Weights of a small GPT-style language model, trained from scratch on English Wikipedia.
Size: 9 layers, width 128, 4 heads of 32, MLP 448 ReGLU, vocabulary 1024, 2.32M parameters.
Architecture: learned positions, biases, tied embeddings.
Each number is 200 + 20 x the weight over the matrix's rms, rounded and kept within 0 to 999. Layers, rows and columns count from 0.

# layer 5 MLP up, 448x128, rms 0.0667, rows 312-330, columns 0-127
205,219,200,186,190,197,203,221,208,212,217,194,194,209,205,221,200,205,190,173,194,214,206,199,189,207,204,205,207,185,206,203,201,179,203,192,205,201,219,192,212,203,185,196,199,193,197,183,204,203,196,206,187,199,207,187,190,205,198,201,194,205,206,197,183,202,187,209,209,191,199,190,212,196,203,194,194,195,204,196,195,210,202,200,193,217,199,215,182,205,182,192,190,198,197,211,189,204,202,198,199,205,184,208,198,186,210,206,205,202,215,193,192,214,205,211,217,205,201,191,204,203,217,210,200,199,194,195
200,203,225,203,221,191,205,172,185,190,213,209,210,184,182,187,217,211,188,223,225,182,179,233,214,187,166,192,204,187,201,211,203,174,210,209,216,179,225,184,199,172,213,179,187,200,194,210,214,198,211,209,186,199,155,197,212,200,153,202,181,207,191,214,190,204,214,215,156,172,150,239,197,191,234,199,188,198,208,179,236,192,186,178,206,224,243,218,228,232,175,150,178,226,173,224,187,173,185,192,220,204,216,221,189,170,228,194,212,200,222,213,202,221,211,222,205,183,219,179,182,207,170,204,177,246,207,186
256,168,195,184,190,224,164,213,210,194,215,249,194,192,174,183,213,214,200,206,217,192,193,200,224,214,189,168,244,173,208,204,219,236,194,167,174,215,187,179,196,198,169,185,171,206,204,233,223,182,203,211,223,174,176,231,192,230,188,229,167,182,238,235,197,212,186,182,188,213,200,212,147,231,166,182,186,181,184,218,172,188,178,205,185,167,197,230,178,210,187,229,191,160,274,197,208,212,200,205,201,226,180,237,176,220,173,185,214,197,184,190,216,179,212,193,175,226,230,218,191,225,159,252,205,176,223,205
192,178,216,209,160,189,157,205,191,181,240,185,165,221,156,209,211,184,211,212,231,200,190,221,199,192,210,216,160,228,228,182,232,159,171,192,251,216,206,182,247,200,244,186,221,203,210,227,197,177,187,181,169,209,187,199,196,217,164,185,228,179,186,244,181,178,183,183,172,226,250,203,234,203,237,211,227,216,208,190,181,187,181,189,207,204,195,221,174,171,157,183,215,191,183,212,204,207,216,190,227,255,183,203,161,170,204,185,202,206,217,187,168,207,202,174,214,187,187,193,201,206,132,219,238,206,219,206
199,221,227,166,234,179,223,236,209,199,214,223,181,240,195,180,186,199,215,220,212,176,221,226,199,223,187,172,183,191,180,205,187,182,191,200,182,200,198,205,233,175,220,200,214,202,196,193,195,169,187,176,201,210,185,204,222,220,180,210,191,220,188,196,192,223,221,205,202,195,175,174,218,241,204,228,195,213,248,191,165,210,191,224,139,219,201,203,193,191,208,212,182,190,174,220,204,181,234,201,169,188,160,184,197,226,208,188,212,214,199,211,203,189,208,169,203,180,212,228,218,188,194,197,233,192,200,151
219,202,214,225,188,195,191,200,200,251,189,199,181,233,180,166,223,189,196,207,194,196,209,195,202,208,197,195,188,170,205,182,201,238,179,189,244,188,204,201,212,203,197,189,215,191,225,165,201,199,197,174,191,184,192,221,197,223,202,199,198,196,191,199,169,201,189,213,210,193,194,194,202,201,208,190,189,224,203,192,189,194,199,225,216,225,211,192,223,191,203,183,204,202,179,187,196,192,185,217,187,196,200,217,198,190,202,204,160,197,188,201,194,172,197,201,227,197,236,185,211,183,193,202,221,190,218,208
198,209,187,204,202,187,200,192,183,191,212,214,179,210,206,199,228,211,204,192,219,209,208,224,193,193,188,193,184,200,232,185,197,180,196,187,215,207,206,219,227,187,164,204,198,218,200,191,166,204,218,183,192,212,201,208,180,192,210,198,194,226,184,188,203,158,200,195,191,201,226,228,205,210,207,173,186,210,207,224,199,205,192,206,189,235,186,203,200,217,209,185,179,194,183,193,182,185,204,190,201,203,187,220,210,186,190,209,203,206,227,193,220,157,188,218,219,186,186,192,207,179,195,190,188,193,197,175
204,181,231,197,188,193,183,197,198,223,231,208,207,174,196,204,182,190,166,194,206,192,200,185,186,217,178,199,204,208,198,188,209,200,224,196,197,192,215,195,197,192,187,193,205,201,192,219,188,188,192,209,203,206,218,218,198,201,204,205,195,189,191,220,248,217,223,188,192,194,224,175,216,217,195,195,212,187,188,207,182,193,180,191,209,205,203,213,184,189,177,217,182,219,214,207,202,216,197,188,201,202,232,195,188,193,193,197,181,219,194,168,225,198,179,185,209,200,196,214,200,209,201,214,222,196,176,183
240,208,196,171,218,177,221,196,235,174,240,182,239,210,200,196,201,186,230,174,194,192,216,219,206,174,202,186,192,173,225,210,177,195,230,194,225,222,261,195,191,210,234,177,194,198,177,236,179,191,166,186,189,188,219,206,193,179,207,240,186,203,207,165,220,181,213,195,195,204,215,173,238,170,199,173,202,181,178,190,169,207,186,224,176,202,204,192,227,205,203,217,224,227,182,191,177,211,206,194,190,196,221,159,202,194,232,190,212,171,188,172,187,195,192,177,234,217,172,182,223,200,185,207,223,192,205,201
198,213,221,178,219,220,187,170,190,179,192,203,204,227,207,202,212,187,204,172,209,204,209,198,197,189,194,154,176,239,228,234,206,193,206,196,216,213,170,170,205,177,172,214,211,206,206,203,220,186,195,223,194,188,195,205,198,194,213,198,185,202,190,174,192,196,196,212,189,190,198,185,223,203,227,186,215,204,206,222,204,201,196,200,199,183,184,209,184,214,233,199,196,219,213,184,195,205,196,179,186,203,207,196,211,199,205,230,220,206,187,183,201,229,198,219,176,184,205,173,210,212,188,235,184,196,192,200
195,187,214,191,188,200,228,198,214,237,201,222,194,177,184,202,209,203,197,166,167,247,202,198,192,183,175,177,202,214,208,230,208,235,244,196,194,209,174,201,172,176,218,179,198,208,222,215,240,172,201,170,235,185,194,188,225,188,200,200,248,201,218,204,200,220,201,218,187,138,215,196,231,180,192,184,205,197,184,174,211,217,186,185,237,251,208,214,196,187,179,220,192,185,178,174,213,219,159,195,189,199,167,191,191,227,191,224,241,223,162,216,231,248,217,206,232,186,205,182,193,183,145,212,193,170,218,204
197,206,210,180,193,202,195,203,176,191,194,206,214,200,221,186,202,208,205,192,203,193,200,194,219,198,195,202,215,191,199,226,189,212,210,201,197,203,199,190,195,199,191,194,190,205,214,199,198,204,195,201,204,190,202,197,205,194,194,200,221,192,185,219,196,197,205,187,190,206,202,198,192,212,211,203,208,209,194,203,206,215,202,188,182,190,204,181,189,193,197,191,207,196,187,192,201,183,189,201,217,205,192,187,206,206,207,207,210,207,197,204,202,189,187,194,201,222,211,205,195,221,197,203,194,201,218,202
177,197,194,194,181,170,198,223,196,199,199,224,219,211,194,207,185,181,178,184,196,195,243,191,182,193,211,234,187,228,200,231,245,201,205,194,184,179,179,170,192,223,224,221,219,203,206,218,219,204,189,193,187,212,195,220,204,199,186,189,177,187,209,212,175,200,196,225,170,197,223,180,193,190,227,203,214,176,186,209,203,175,197,195,175,203,189,207,188,205,169,176,209,234,204,217,219,231,207,216,181,235,195,199,159,189,187,229,217,178,184,200,194,243,186,206,212,186,169,210,194,232,181,228,216,195,188,181
197,183,210,184,199,230,195,179,186,215,239,195,218,202,202,155,203,163,214,184,222,202,164,194,196,232,215,191,174,178,216,199,196,237,213,208,166,215,223,202,198,235,224,220,171,214,149,163,211,198,183,155,195,193,152,199,229,242,189,176,199,173,193,217,202,189,217,223,211,212,210,186,188,196,232,206,186,185,208,195,178,187,197,188,206,187,208,176,206,212,196,218,225,213,207,230,141,195,243,251,217,176,179,227,186,191,243,147,217,203,194,219,192,208,195,186,198,220,195,161,198,221,184,231,162,207,221,203
197,182,186,213,195,186,187,220,210,223,183,221,181,211,271,234,188,190,229,220,196,184,234,209,172,218,226,186,193,208,193,187,221,167,218,186,195,195,189,216,212,210,182,156,223,205,169,181,210,201,205,178,201,215,256,241,198,185,186,151,199,182,230,181,198,187,181,175,200,185,206,203,195,217,204,207,190,160,166,216,211,211,229,206,178,207,178,176,220,184,208,179,197,194,215,203,218,207,214,192,193,225,200,200,182,189,173,212,199,167,180,215,198,198,210,210,198,183,220,228,212,243,206,201,216,190,209,215
202,165,246,181,248,198,167,199,228,166,213,213,177,187,164,201,189,240,166,213,175,177,189,208,210,208,221,193,181,219,185,197,176,191,177,229,194,199,187,201,224,189,204,166,213,227,161,173,201,215,181,184,195,155,163,180,213,192,195,197,187,209,225,233,183,194,229,212,221,212,188,186,225,207,224,231,170,204,217,246,174,195,222,173,227,200,190,210,188,207,206,233,204,157,214,223,183,208,179,227,243,188,137,197,226,209,192,231,190,220,234,206,177,223,162,195,185,218,191,202,195,174,236,223,198,197,219,188
154,211,224,177,185,188,235,217,189,188,240,184,161,193,221,211,217,245,202,173,170,185,235,193,204,172,215,179,173,217,213,194,205,179,225,207,177,164,195,185,151,201,195,185,177,225,203,177,207,193,214,244,221,213,206,196,218,165,196,152,182,243,233,207,223,194,225,181,226,169,205,226,223,196,230,203,196,184,198,228,212,190,209,192,207,188,173,196,198,191,191,195,194,205,189,221,180,205,184,179,219,230,224,182,205,215,190,209,199,236,191,196,184,192,169,237,168,203,254,227,234,181,205,183,192,196,208,211
196,197,224,185,195,241,223,221,210,198,202,189,178,211,199,178,162,214,200,170,223,200,231,227,189,213,219,165,217,184,148,209,194,209,204,194,182,199,191,190,198,216,166,204,220,180,181,249,217,177,207,190,218,169,189,186,208,225,211,222,207,212,218,184,211,193,196,227,173,218,215,230,201,214,181,216,226,169,205,203,199,199,199,171,175,184,173,186,175,201,231,193,173,220,213,225,173,215,189,185,201,201,187,207,163,212,256,213,183,236,205,232,177,205,192,188,182,194,186,161,208,212,222,158,191,206,247,212
193,238,200,200,175,183,235,182,236,219,187,178,197,205,249,220,201,223,224,217,197,200,176,155,201,147,223,206,201,216,242,198,165,208,216,244,209,193,187,162,163,226,195,219,232,185,173,206,195,236,197,175,208,197,155,193,227,164,189,221,196,177,180,216,182,182,193,190,154,183,204,189,215,244,184,238,168,222,248,217,157,190,204,187,208,205,186,176,183,216,182,215,213,205,198,200,197,224,186,183,215,176,176,223,188,208,180,211,221,219,182,221,188,240,184,202,234,219,169,183,188,212,225,207,201,179,222,205
# layer 5 MLP down (transposed), 448x128, rms 0.0611, rows 312-329, columns 0-127
186,184,194,207,195,200,197,208,196,203,206,205,205,207,180,195,185,208,192,201,201,195,187,189,210,203,196,201,193,203,200,199,201,208,182,206,215,206,202,203,195,214,205,206,197,196,213,204,215,210,205,209,207,189,200,201,209,196,205,187,194,179,210,192,209,182,213,198,191,207,202,201,196,206,199,194,210,198,201,196,204,200,202,192,206,197,192,189,198,201,208,193,211,199,201,190,204,201,189,191,200,205,194,204,193,204,200,197,207,191,195,201,205,216,196,205,200,192,195,188,196,201,205,195,207,203,207,197
184,184,222,170,208,209,197,187,193,258,168,191,188,214,229,200,231,178,194,209,188,241,167,194,194,203,209,204,189,235,216,206,204,212,201,195,225,193,222,201,223,193,191,153,218,240,228,166,205,209,171,203,191,232,218,213,193,165,234,183,235,188,226,196,201,241,210,184,230,191,197,177,195,177,182,209,200,200,196,201,200,200,156,180,167,223,208,192,216,213,168,174,211,210,209,180,223,214,175,215,186,169,207,169,178,182,198,186,182,213,214,199,168,207,216,199,210,203,173,226,199,183,188,205,221,191,225,188
234,224,184,214,170,163,187,193,194,211,144,192,210,225,224,214,158,203,218,208,177,157,190,190,155,182,223,228,182,212,200,189,186,152,200,170,204,183,226,212,182,205,191,205,171,230,182,211,192,243,228,202,214,179,210,187,178,204,220,205,169,241,173,171,195,258,177,179,163,191,171,208,207,226,193,200,230,242,183,200,181,227,206,181,203,255,223,188,171,185,181,215,207,204,225,177,221,188,217,209,175,246,192,174,210,201,206,218,186,216,218,204,199,220,230,228,172,208,203,217,183,186,224,168,201,201,211,206
213,207,180,217,233,162,232,175,230,199,177,177,204,192,206,212,237,197,169,199,208,201,209,201,176,188,208,216,208,192,186,209,196,189,199,189,162,216,161,206,169,188,206,206,214,211,197,194,211,167,183,214,176,181,212,137,188,168,202,193,221,184,188,175,220,209,198,198,219,203,223,169,213,173,182,172,203,171,195,197,222,213,231,215,227,205,203,201,245,184,195,168,188,162,180,253,190,219,194,272,181,181,211,193,233,196,213,187,200,195,218,216,246,220,245,225,207,173,186,183,201,170,191,221,214,201,187,247
199,185,190,198,209,191,182,233,198,241,243,208,201,200,192,194,221,221,223,194,202,212,208,203,199,231,187,209,222,219,186,177,166,210,195,209,187,190,195,197,173,229,182,227,223,197,177,197,163,193,230,176,207,194,204,222,213,194,199,242,192,163,202,165,217,216,203,172,203,182,217,155,212,190,215,212,189,228,188,223,204,196,216,186,225,188,207,198,193,205,191,200,220,186,206,196,203,196,212,195,193,176,164,182,199,177,167,193,180,210,190,240,223,165,212,186,210,210,189,221,214,173,228,206,165,179,196,203
189,187,229,176,214,215,214,195,202,177,173,186,184,231,202,193,216,151,205,180,204,210,219,189,166,193,190,193,200,219,202,235,221,200,184,200,208,216,184,230,191,188,198,245,227,187,181,198,182,178,223,179,181,195,195,230,213,209,189,218,202,211,187,202,199,182,230,183,175,211,161,199,213,198,214,236,236,194,181,212,208,202,193,205,231,175,167,172,177,221,187,192,190,218,184,186,195,201,209,201,231,253,188,203,204,207,202,222,199,191,199,229,232,163,195,181,179,238,174,189,186,203,222,210,178,186,197,207
184,219,203,200,203,189,228,201,201,214,202,203,177,217,214,207,223,212,195,197,214,194,206,204,188,206,219,199,213,196,180,176,217,212,196,194,234,209,210,191,214,190,184,196,191,209,215,205,180,193,177,203,204,201,156,216,173,203,183,214,178,185,200,190,210,206,204,194,212,198,187,222,209,189,210,190,220,172,199,225,196,195,165,222,212,225,215,196,216,217,196,169,191,216,171,199,189,222,201,200,233,175,212,208,182,203,197,205,187,189,220,198,213,183,192,189,195,203,214,198,199,206,179,188,185,197,210,187
233,186,201,197,192,205,233,201,195,198,195,206,191,214,179,213,199,194,211,177,191,208,204,177,202,202,217,206,199,186,188,206,194,209,201,193,187,172,194,194,190,209,205,193,195,189,185,214,197,211,200,225,192,210,218,183,210,178,209,215,189,216,220,203,194,189,210,218,195,233,196,192,178,197,201,200,197,176,184,199,207,196,191,191,204,191,223,178,208,201,204,191,207,220,202,193,200,196,189,212,214,213,197,202,212,198,186,174,188,208,201,205,219,226,208,216,202,215,197,198,165,195,180,198,211,194,206,211
204,206,201,191,200,220,220,174,208,212,216,142,210,213,238,221,192,159,204,189,170,174,239,156,215,192,236,176,213,210,241,186,224,220,203,192,210,202,221,237,196,216,195,194,191,155,214,195,198,226,191,200,199,190,179,210,149,170,228,197,174,195,189,169,143,194,181,183,220,206,193,174,194,164,216,187,174,208,225,249,214,202,207,221,186,194,231,188,206,199,213,203,235,204,215,208,190,225,190,168,207,207,189,208,191,148,205,166,194,211,195,233,202,193,197,241,170,227,205,194,179,200,203,201,204,240,200,199
202,192,190,220,199,219,201,187,180,194,190,215,202,210,194,237,252,178,203,172,225,208,207,193,214,200,191,219,224,198,228,202,234,193,208,207,173,203,212,226,200,201,209,194,192,209,197,209,209,195,194,184,203,193,191,189,193,188,187,186,231,202,233,180,204,207,212,204,207,201,189,168,204,202,204,210,184,213,222,239,189,228,172,194,175,178,195,203,204,150,220,190,200,181,175,194,179,189,176,212,195,180,216,203,187,209,195,196,175,198,208,192,189,178,210,191,224,197,210,177,198,203,185,207,205,204,197,177
186,196,178,204,212,204,185,175,185,208,216,183,191,226,189,187,204,201,206,232,233,209,203,206,196,229,217,161,223,180,239,228,216,206,148,239,193,181,235,224,213,238,179,197,176,175,216,150,189,214,197,163,169,223,186,233,175,210,216,256,199,218,235,213,210,170,210,197,193,200,199,170,228,200,215,254,200,173,193,197,152,178,200,188,190,216,233,216,164,172,246,210,187,203,216,190,180,160,184,176,209,179,194,186,193,172,215,231,212,188,215,222,217,183,193,158,212,175,197,196,240,179,205,198,191,198,200,202
208,195,198,210,203,200,202,204,195,207,207,198,187,201,200,195,221,182,193,198,206,199,197,201,194,218,208,215,215,196,180,204,187,182,196,202,191,207,197,204,203,185,218,205,196,206,208,193,217,193,193,188,206,195,199,211,205,202,190,197,208,198,203,184,202,204,203,191,198,195,204,199,199,207,204,193,212,214,204,197,210,205,197,204,202,187,206,199,206,194,193,198,186,200,193,199,199,201,202,207,190,195,186,198,192,198,195,203,192,199,208,206,195,191,206,193,193,205,210,209,213,194,194,204,197,207,194,212
172,156,199,184,206,224,222,225,188,188,199,208,192,211,179,201,226,165,208,226,207,225,192,184,168,205,190,214,175,197,215,228,176,222,235,197,186,245,210,245,184,206,222,203,184,204,221,198,187,193,201,214,197,204,199,193,171,201,195,233,211,215,189,196,214,208,180,198,194,223,226,194,201,195,202,198,209,199,216,196,184,220,215,215,202,187,203,183,180,185,211,195,176,187,188,201,188,214,170,225,181,178,215,209,221,196,207,197,159,201,156,194,171,193,195,214,218,184,222,239,183,169,224,214,174,171,218,189
211,204,206,206,192,199,214,199,210,214,238,215,201,177,196,251,192,211,241,192,216,240,206,183,229,206,209,177,201,242,185,214,156,229,189,194,191,186,233,207,188,238,202,179,181,251,202,200,223,198,169,191,171,265,186,176,209,230,191,172,177,230,210,224,207,193,210,204,200,209,183,208,220,208,188,204,200,184,191,229,195,205,198,208,177,200,225,167,218,192,201,197,176,173,175,172,160,184,201,190,187,173,194,199,174,211,194,208,205,190,228,184,217,218,181,164,188,203,207,196,216,160,134,204,195,175,196,210
181,176,178,210,182,194,197,218,206,203,234,193,157,190,243,215,215,234,192,199,206,207,218,189,192,208,208,187,194,175,201,191,217,216,195,210,183,198,208,163,230,202,194,219,218,211,219,183,201,240,218,185,215,206,156,176,188,175,225,229,234,162,189,211,207,213,249,215,205,213,160,186,202,179,182,172,192,169,206,193,202,172,202,209,216,189,182,206,197,206,193,209,197,209,192,163,169,192,217,196,198,188,215,177,198,239,197,207,205,227,218,155,204,230,185,198,241,184,200,181,196,204,196,213,178,239,210,170
227,170,193,152,212,236,175,176,211,241,197,165,223,197,143,237,225,191,262,156,192,220,169,162,229,204,192,218,195,234,211,195,208,215,168,192,187,188,185,203,214,182,210,185,204,207,194,237,177,171,181,205,161,197,194,226,217,178,205,203,209,209,138,166,182,186,201,217,213,207,184,195,168,214,191,213,217,198,204,228,191,216,173,223,202,211,198,200,218,210,191,201,172,261,182,180,244,208,207,227,185,184,187,217,189,148,198,185,168,205,226,192,246,201,239,211,184,201,229,226,210,209,211,196,198,197,175,220
220,205,180,229,199,211,172,200,178,215,195,170,231,238,217,227,205,208,202,188,210,180,264,182,183,197,183,176,200,180,229,223,221,227,194,226,212,202,209,193,235,163,195,244,198,205,213,203,210,216,202,220,217,190,160,221,232,195,208,201,203,221,179,181,213,161,192,181,223,176,235,192,179,196,210,194,173,188,203,188,206,218,181,198,208,201,223,188,200,191,173,213,183,206,208,193,183,200,164,159,211,188,215,183,186,207,162,211,244,206,195,189,166,197,210,203,181,178,167,223,209,206,176,199,172,197,217,191
221,201,210,192,193,190,190,188,225,214,144,233,172,223,195,188,196,227,232,196,210,248,186,192,191,191,214,173,211,224,164,193,217,181,159,190,196,190,153,213,209,181,211,185,208,204,211,225,239,179,198,232,206,186,208,185,193,163,208,219,194,229,185,180,190,188,220,211,182,202,211,201,244,198,206,214,186,190,208,188,205,200,213,173,186,225,161,208,201,196,197,170,213,223,190,174,217,195,186,221,184,196,225,189,222,219,212,225,175,187,188,215,192,186,239,189,175,208,239,187,217,186,177,209,159,222,216,201
# layer 5 MLP gate, 448x128, rms 0.066, rows 313-330, columns 0-127
220,166,222,246,200,186,216,221,182,187,201,156,196,195,181,169,213,228,203,232,231,155,216,209,203,222,216,211,182,194,226,169,212,213,188,201,202,235,208,180,177,214,221,161,160,216,177,174,221,183,215,216,159,191,233,194,210,210,207,185,202,229,205,201,187,213,189,241,150,205,184,221,199,178,208,221,171,197,212,210,179,193,218,161,182,186,187,199,211,190,180,218,206,188,193,204,161,219,222,214,199,214,180,179,228,186,205,230,198,186,219,173,222,214,225,195,180,196,187,210,191,210,249,202,192,190,206,226
162,232,183,159,214,205,267,193,197,205,199,160,211,208,200,172,173,204,210,168,190,229,189,171,226,155,218,193,215,197,183,201,201,208,205,192,181,201,176,209,228,178,194,213,217,174,174,191,160,246,234,232,185,185,218,199,236,227,199,188,170,199,196,226,211,201,239,173,192,152,230,233,137,216,195,215,185,197,175,238,230,192,199,195,178,217,192,156,192,207,221,199,192,248,187,172,212,224,186,202,196,214,215,205,201,195,232,199,203,213,235,212,166,193,188,165,211,199,202,234,206,181,183,184,185,209,206,193
200,211,169,176,221,192,227,218,207,139,188,186,178,216,205,212,202,185,192,233,222,189,188,185,242,176,227,213,190,219,246,174,216,230,192,216,226,221,169,200,234,203,219,220,207,222,212,211,180,203,242,206,176,185,187,219,172,211,192,215,175,211,175,210,185,224,213,158,158,185,218,234,224,226,187,215,200,181,157,216,210,220,167,188,161,202,207,212,171,166,199,179,220,193,254,181,210,193,192,174,223,197,192,192,206,203,195,183,174,181,197,192,160,163,193,160,219,215,204,202,186,221,239,178,172,199,217,204
211,209,186,211,193,197,179,163,209,217,180,194,203,205,207,232,222,195,206,244,177,188,190,189,211,212,240,218,206,200,195,198,173,186,178,196,225,207,238,197,211,239,204,209,164,201,215,202,201,185,206,221,191,203,188,202,203,177,213,190,210,204,194,197,203,182,191,222,213,214,195,224,200,201,217,174,198,184,186,189,204,196,203,165,187,199,212,204,212,192,199,175,160,202,206,237,189,179,187,190,187,221,211,192,205,198,160,179,193,227,194,221,193,187,185,166,173,202,230,219,172,195,165,179,215,230,210,192
200,198,196,161,204,197,202,208,195,161,222,175,199,154,223,225,193,189,202,212,195,202,193,220,193,207,188,223,218,204,172,240,186,163,234,204,184,185,203,177,180,205,211,182,197,208,204,226,184,193,189,203,206,213,218,181,190,199,168,179,212,197,213,207,236,201,204,190,166,214,217,219,197,196,197,202,208,187,216,202,233,186,208,166,210,205,178,171,169,223,239,228,210,196,214,194,186,206,221,196,192,197,213,190,185,207,176,216,189,195,228,223,208,241,207,211,162,210,166,191,170,223,202,203,204,212,189,181
201,197,213,196,199,197,203,183,218,245,209,222,208,198,193,175,186,192,206,174,204,214,202,186,192,202,185,185,182,209,211,198,203,181,187,202,217,211,197,203,210,214,191,191,180,198,180,202,208,211,197,208,219,212,168,214,177,224,213,212,201,195,219,211,217,206,210,214,188,206,176,207,188,192,217,202,214,197,218,218,208,178,200,187,216,207,181,174,181,192,204,217,222,178,188,200,203,223,190,186,223,191,206,214,209,195,201,213,200,213,183,175,198,179,218,178,218,175,208,213,197,208,178,203,179,207,215,210
177,224,209,186,172,232,218,182,201,202,194,185,214,196,205,206,178,201,185,195,184,233,191,184,214,195,192,205,200,216,192,225,211,194,215,217,212,176,210,187,200,214,191,199,186,201,204,197,199,191,182,210,175,196,181,224,215,210,200,218,206,216,179,227,224,187,211,186,173,197,198,196,212,190,239,195,195,181,189,203,207,201,198,211,193,200,198,217,208,188,202,202,190,208,192,181,197,198,204,188,210,195,206,211,196,212,168,192,209,219,181,191,209,200,178,190,194,204,183,180,186,188,198,199,207,210,183,177
219,205,203,193,226,185,193,170,236,217,253,176,165,243,221,200,218,183,188,242,182,221,193,190,209,177,211,186,212,162,176,202,180,181,225,204,198,220,178,200,194,190,171,149,197,220,220,174,212,189,158,181,213,209,212,211,219,205,189,200,204,212,190,175,232,200,189,225,194,224,222,204,187,210,186,194,188,215,236,191,199,199,151,211,180,216,183,245,207,233,211,193,217,245,202,194,180,175,190,181,200,215,225,201,188,180,191,203,194,188,178,227,197,154,179,219,233,175,211,191,213,172,166,189,240,169,200,193
200,198,199,166,196,194,200,212,195,183,205,171,222,202,209,224,233,194,208,165,186,209,194,181,222,217,198,198,177,224,208,233,187,198,210,194,203,213,182,189,186,210,174,218,209,193,200,180,222,200,189,213,226,183,215,226,207,193,173,191,187,194,179,182,205,206,192,211,199,215,204,211,209,206,220,192,205,214,219,205,193,188,189,206,192,176,184,202,201,181,185,203,187,199,190,201,202,200,194,188,220,181,204,211,207,214,218,198,242,199,223,201,219,214,177,228,169,196,204,184,198,203,177,216,175,211,200,198
152,176,187,199,180,205,207,189,237,249,175,182,209,192,186,199,202,178,233,186,200,226,190,228,241,184,208,202,238,207,214,170,167,191,213,175,202,211,174,191,168,213,228,205,217,184,208,189,199,172,194,201,218,211,157,207,209,161,209,205,205,214,220,195,180,250,210,224,206,139,228,203,193,191,174,209,202,229,185,172,202,246,212,173,200,224,199,212,187,209,208,202,214,172,191,194,206,216,195,200,214,191,155,209,205,212,224,208,228,195,194,168,220,241,180,207,203,219,221,208,178,168,154,209,141,191,206,188
205,211,195,207,210,197,189,186,208,191,202,182,187,213,210,205,198,202,185,187,204,208,191,200,184,195,191,194,182,204,185,199,219,202,201,207,215,208,219,210,217,187,214,217,219,212,210,194,205,201,201,198,201,190,202,201,200,200,186,204,191,207,201,195,194,197,205,207,203,191,207,193,206,197,211,192,211,225,181,199,196,198,207,192,203,198,198,202,203,224,205,192,202,198,203,205,197,188,196,206,186,187,209,192,198,191,211,199,189,192,194,223,186,188,172,204,188,202,189,193,196,201,202,204,208,197,203,209
186,165,191,194,176,188,203,229,206,199,210,231,202,240,176,218,202,193,157,182,206,190,231,206,171,185,204,223,185,218,181,209,233,189,201,189,185,211,193,168,189,240,199,215,208,193,192,213,203,214,198,222,189,188,200,199,185,210,163,185,194,178,198,194,209,223,212,206,167,200,179,201,215,197,267,208,214,192,198,209,195,203,181,220,180,187,193,218,195,195,186,205,202,225,204,188,217,191,206,205,190,217,186,214,186,172,172,219,228,179,190,173,217,227,183,208,214,220,170,206,195,250,200,225,218,183,184,171
206,148,229,185,214,219,151,225,192,172,203,201,195,183,192,260,196,189,233,171,216,186,197,187,232,182,178,219,169,214,204,177,190,191,175,209,184,180,204,181,219,207,164,203,209,197,201,188,181,200,231,183,196,148,230,175,217,210,180,223,230,200,216,206,190,189,179,203,204,201,182,183,224,190,232,208,197,201,194,167,234,195,203,190,174,198,217,186,232,226,197,176,192,215,213,196,173,203,157,228,215,202,205,238,184,208,213,244,189,206,175,200,189,200,181,217,195,182,229,202,212,206,171,160,209,201,220,250
197,209,227,204,234,202,168,182,187,192,217,209,204,148,213,235,191,219,178,206,217,176,211,171,204,218,208,164,184,177,203,228,175,224,200,217,206,204,193,203,205,205,206,196,225,152,232,199,219,224,212,202,241,185,187,211,254,206,191,179,223,161,235,192,204,186,192,207,198,191,209,206,153,180,205,179,185,202,194,197,182,147,193,217,185,199,185,207,151,206,212,185,190,209,196,199,220,186,200,195,211,218,166,190,189,201,230,185,179,231,198,167,213,235,213,173,224,209,213,220,202,201,215,185,174,220,185,206
212,200,248,208,194,208,206,213,175,229,203,233,159,189,216,225,228,215,192,190,196,232,176,215,233,228,202,189,216,149,170,218,209,163,164,212,191,213,211,192,192,200,209,224,188,219,174,199,185,197,217,209,153,204,194,172,168,190,163,195,194,200,190,212,197,170,244,175,210,179,211,256,223,237,199,198,183,202,218,151,237,163,158,228,221,211,196,196,195,188,210,207,199,175,196,198,217,199,165,201,212,205,213,194,200,170,193,200,176,198,178,222,200,223,181,208,167,219,216,226,199,228,235,229,197,182,220,227
220,183,161,191,193,178,193,193,178,186,193,223,221,184,230,159,210,141,202,210,198,230,217,207,205,185,165,186,198,155,202,179,229,204,167,192,190,191,225,182,232,216,235,157,224,172,231,193,220,210,213,192,198,251,193,185,200,227,191,190,227,203,209,212,237,181,183,214,171,193,223,198,184,206,171,209,220,216,187,177,194,201,178,207,231,218,196,194,183,238,195,199,176,183,176,208,208,234,233,199,196,177,233,213,198,225,156,195,208,179,188,232,245,185,240,191,207,179,194,193,190,184,176,211,196,178,176,177
168,192,184,201,195,217,257,213,222,201,188,216,218,211,199,202,193,158,222,184,183,188,195,207,179,175,199,224,219,184,153,192,213,236,214,194,179,220,153,209,228,212,219,202,199,199,175,218,195,223,204,197,218,201,243,205,209,196,200,194,187,200,168,202,175,197,191,211,162,228,165,221,181,252,207,194,193,219,187,205,196,212,201,169,211,193,221,182,172,219,207,170,179,210,157,184,200,165,222,199,253,201,205,189,191,204,189,198,210,213,207,226,152,208,207,176,183,219,203,191,239,213,186,238,162,179,206,203
202,147,171,226,220,208,170,217,208,208,214,189,202,176,167,238,213,196,180,218,214,193,185,231,181,245,211,191,213,212,193,235,240,206,194,224,209,226,178,187,247,174,175,162,178,226,173,171,192,210,216,233,224,195,207,227,195,162,169,163,205,189,183,199,217,210,205,188,208,187,210,187,152,192,179,223,245,198,181,207,146,220,229,210,180,242,187,213,205,185,212,169,234,227,230,185,180,206,192,216,176,239,245,187,237,200,157,181,191,151,196,211,191,171,197,207,229,209,177,239,222,233,191,176,181,202,149,187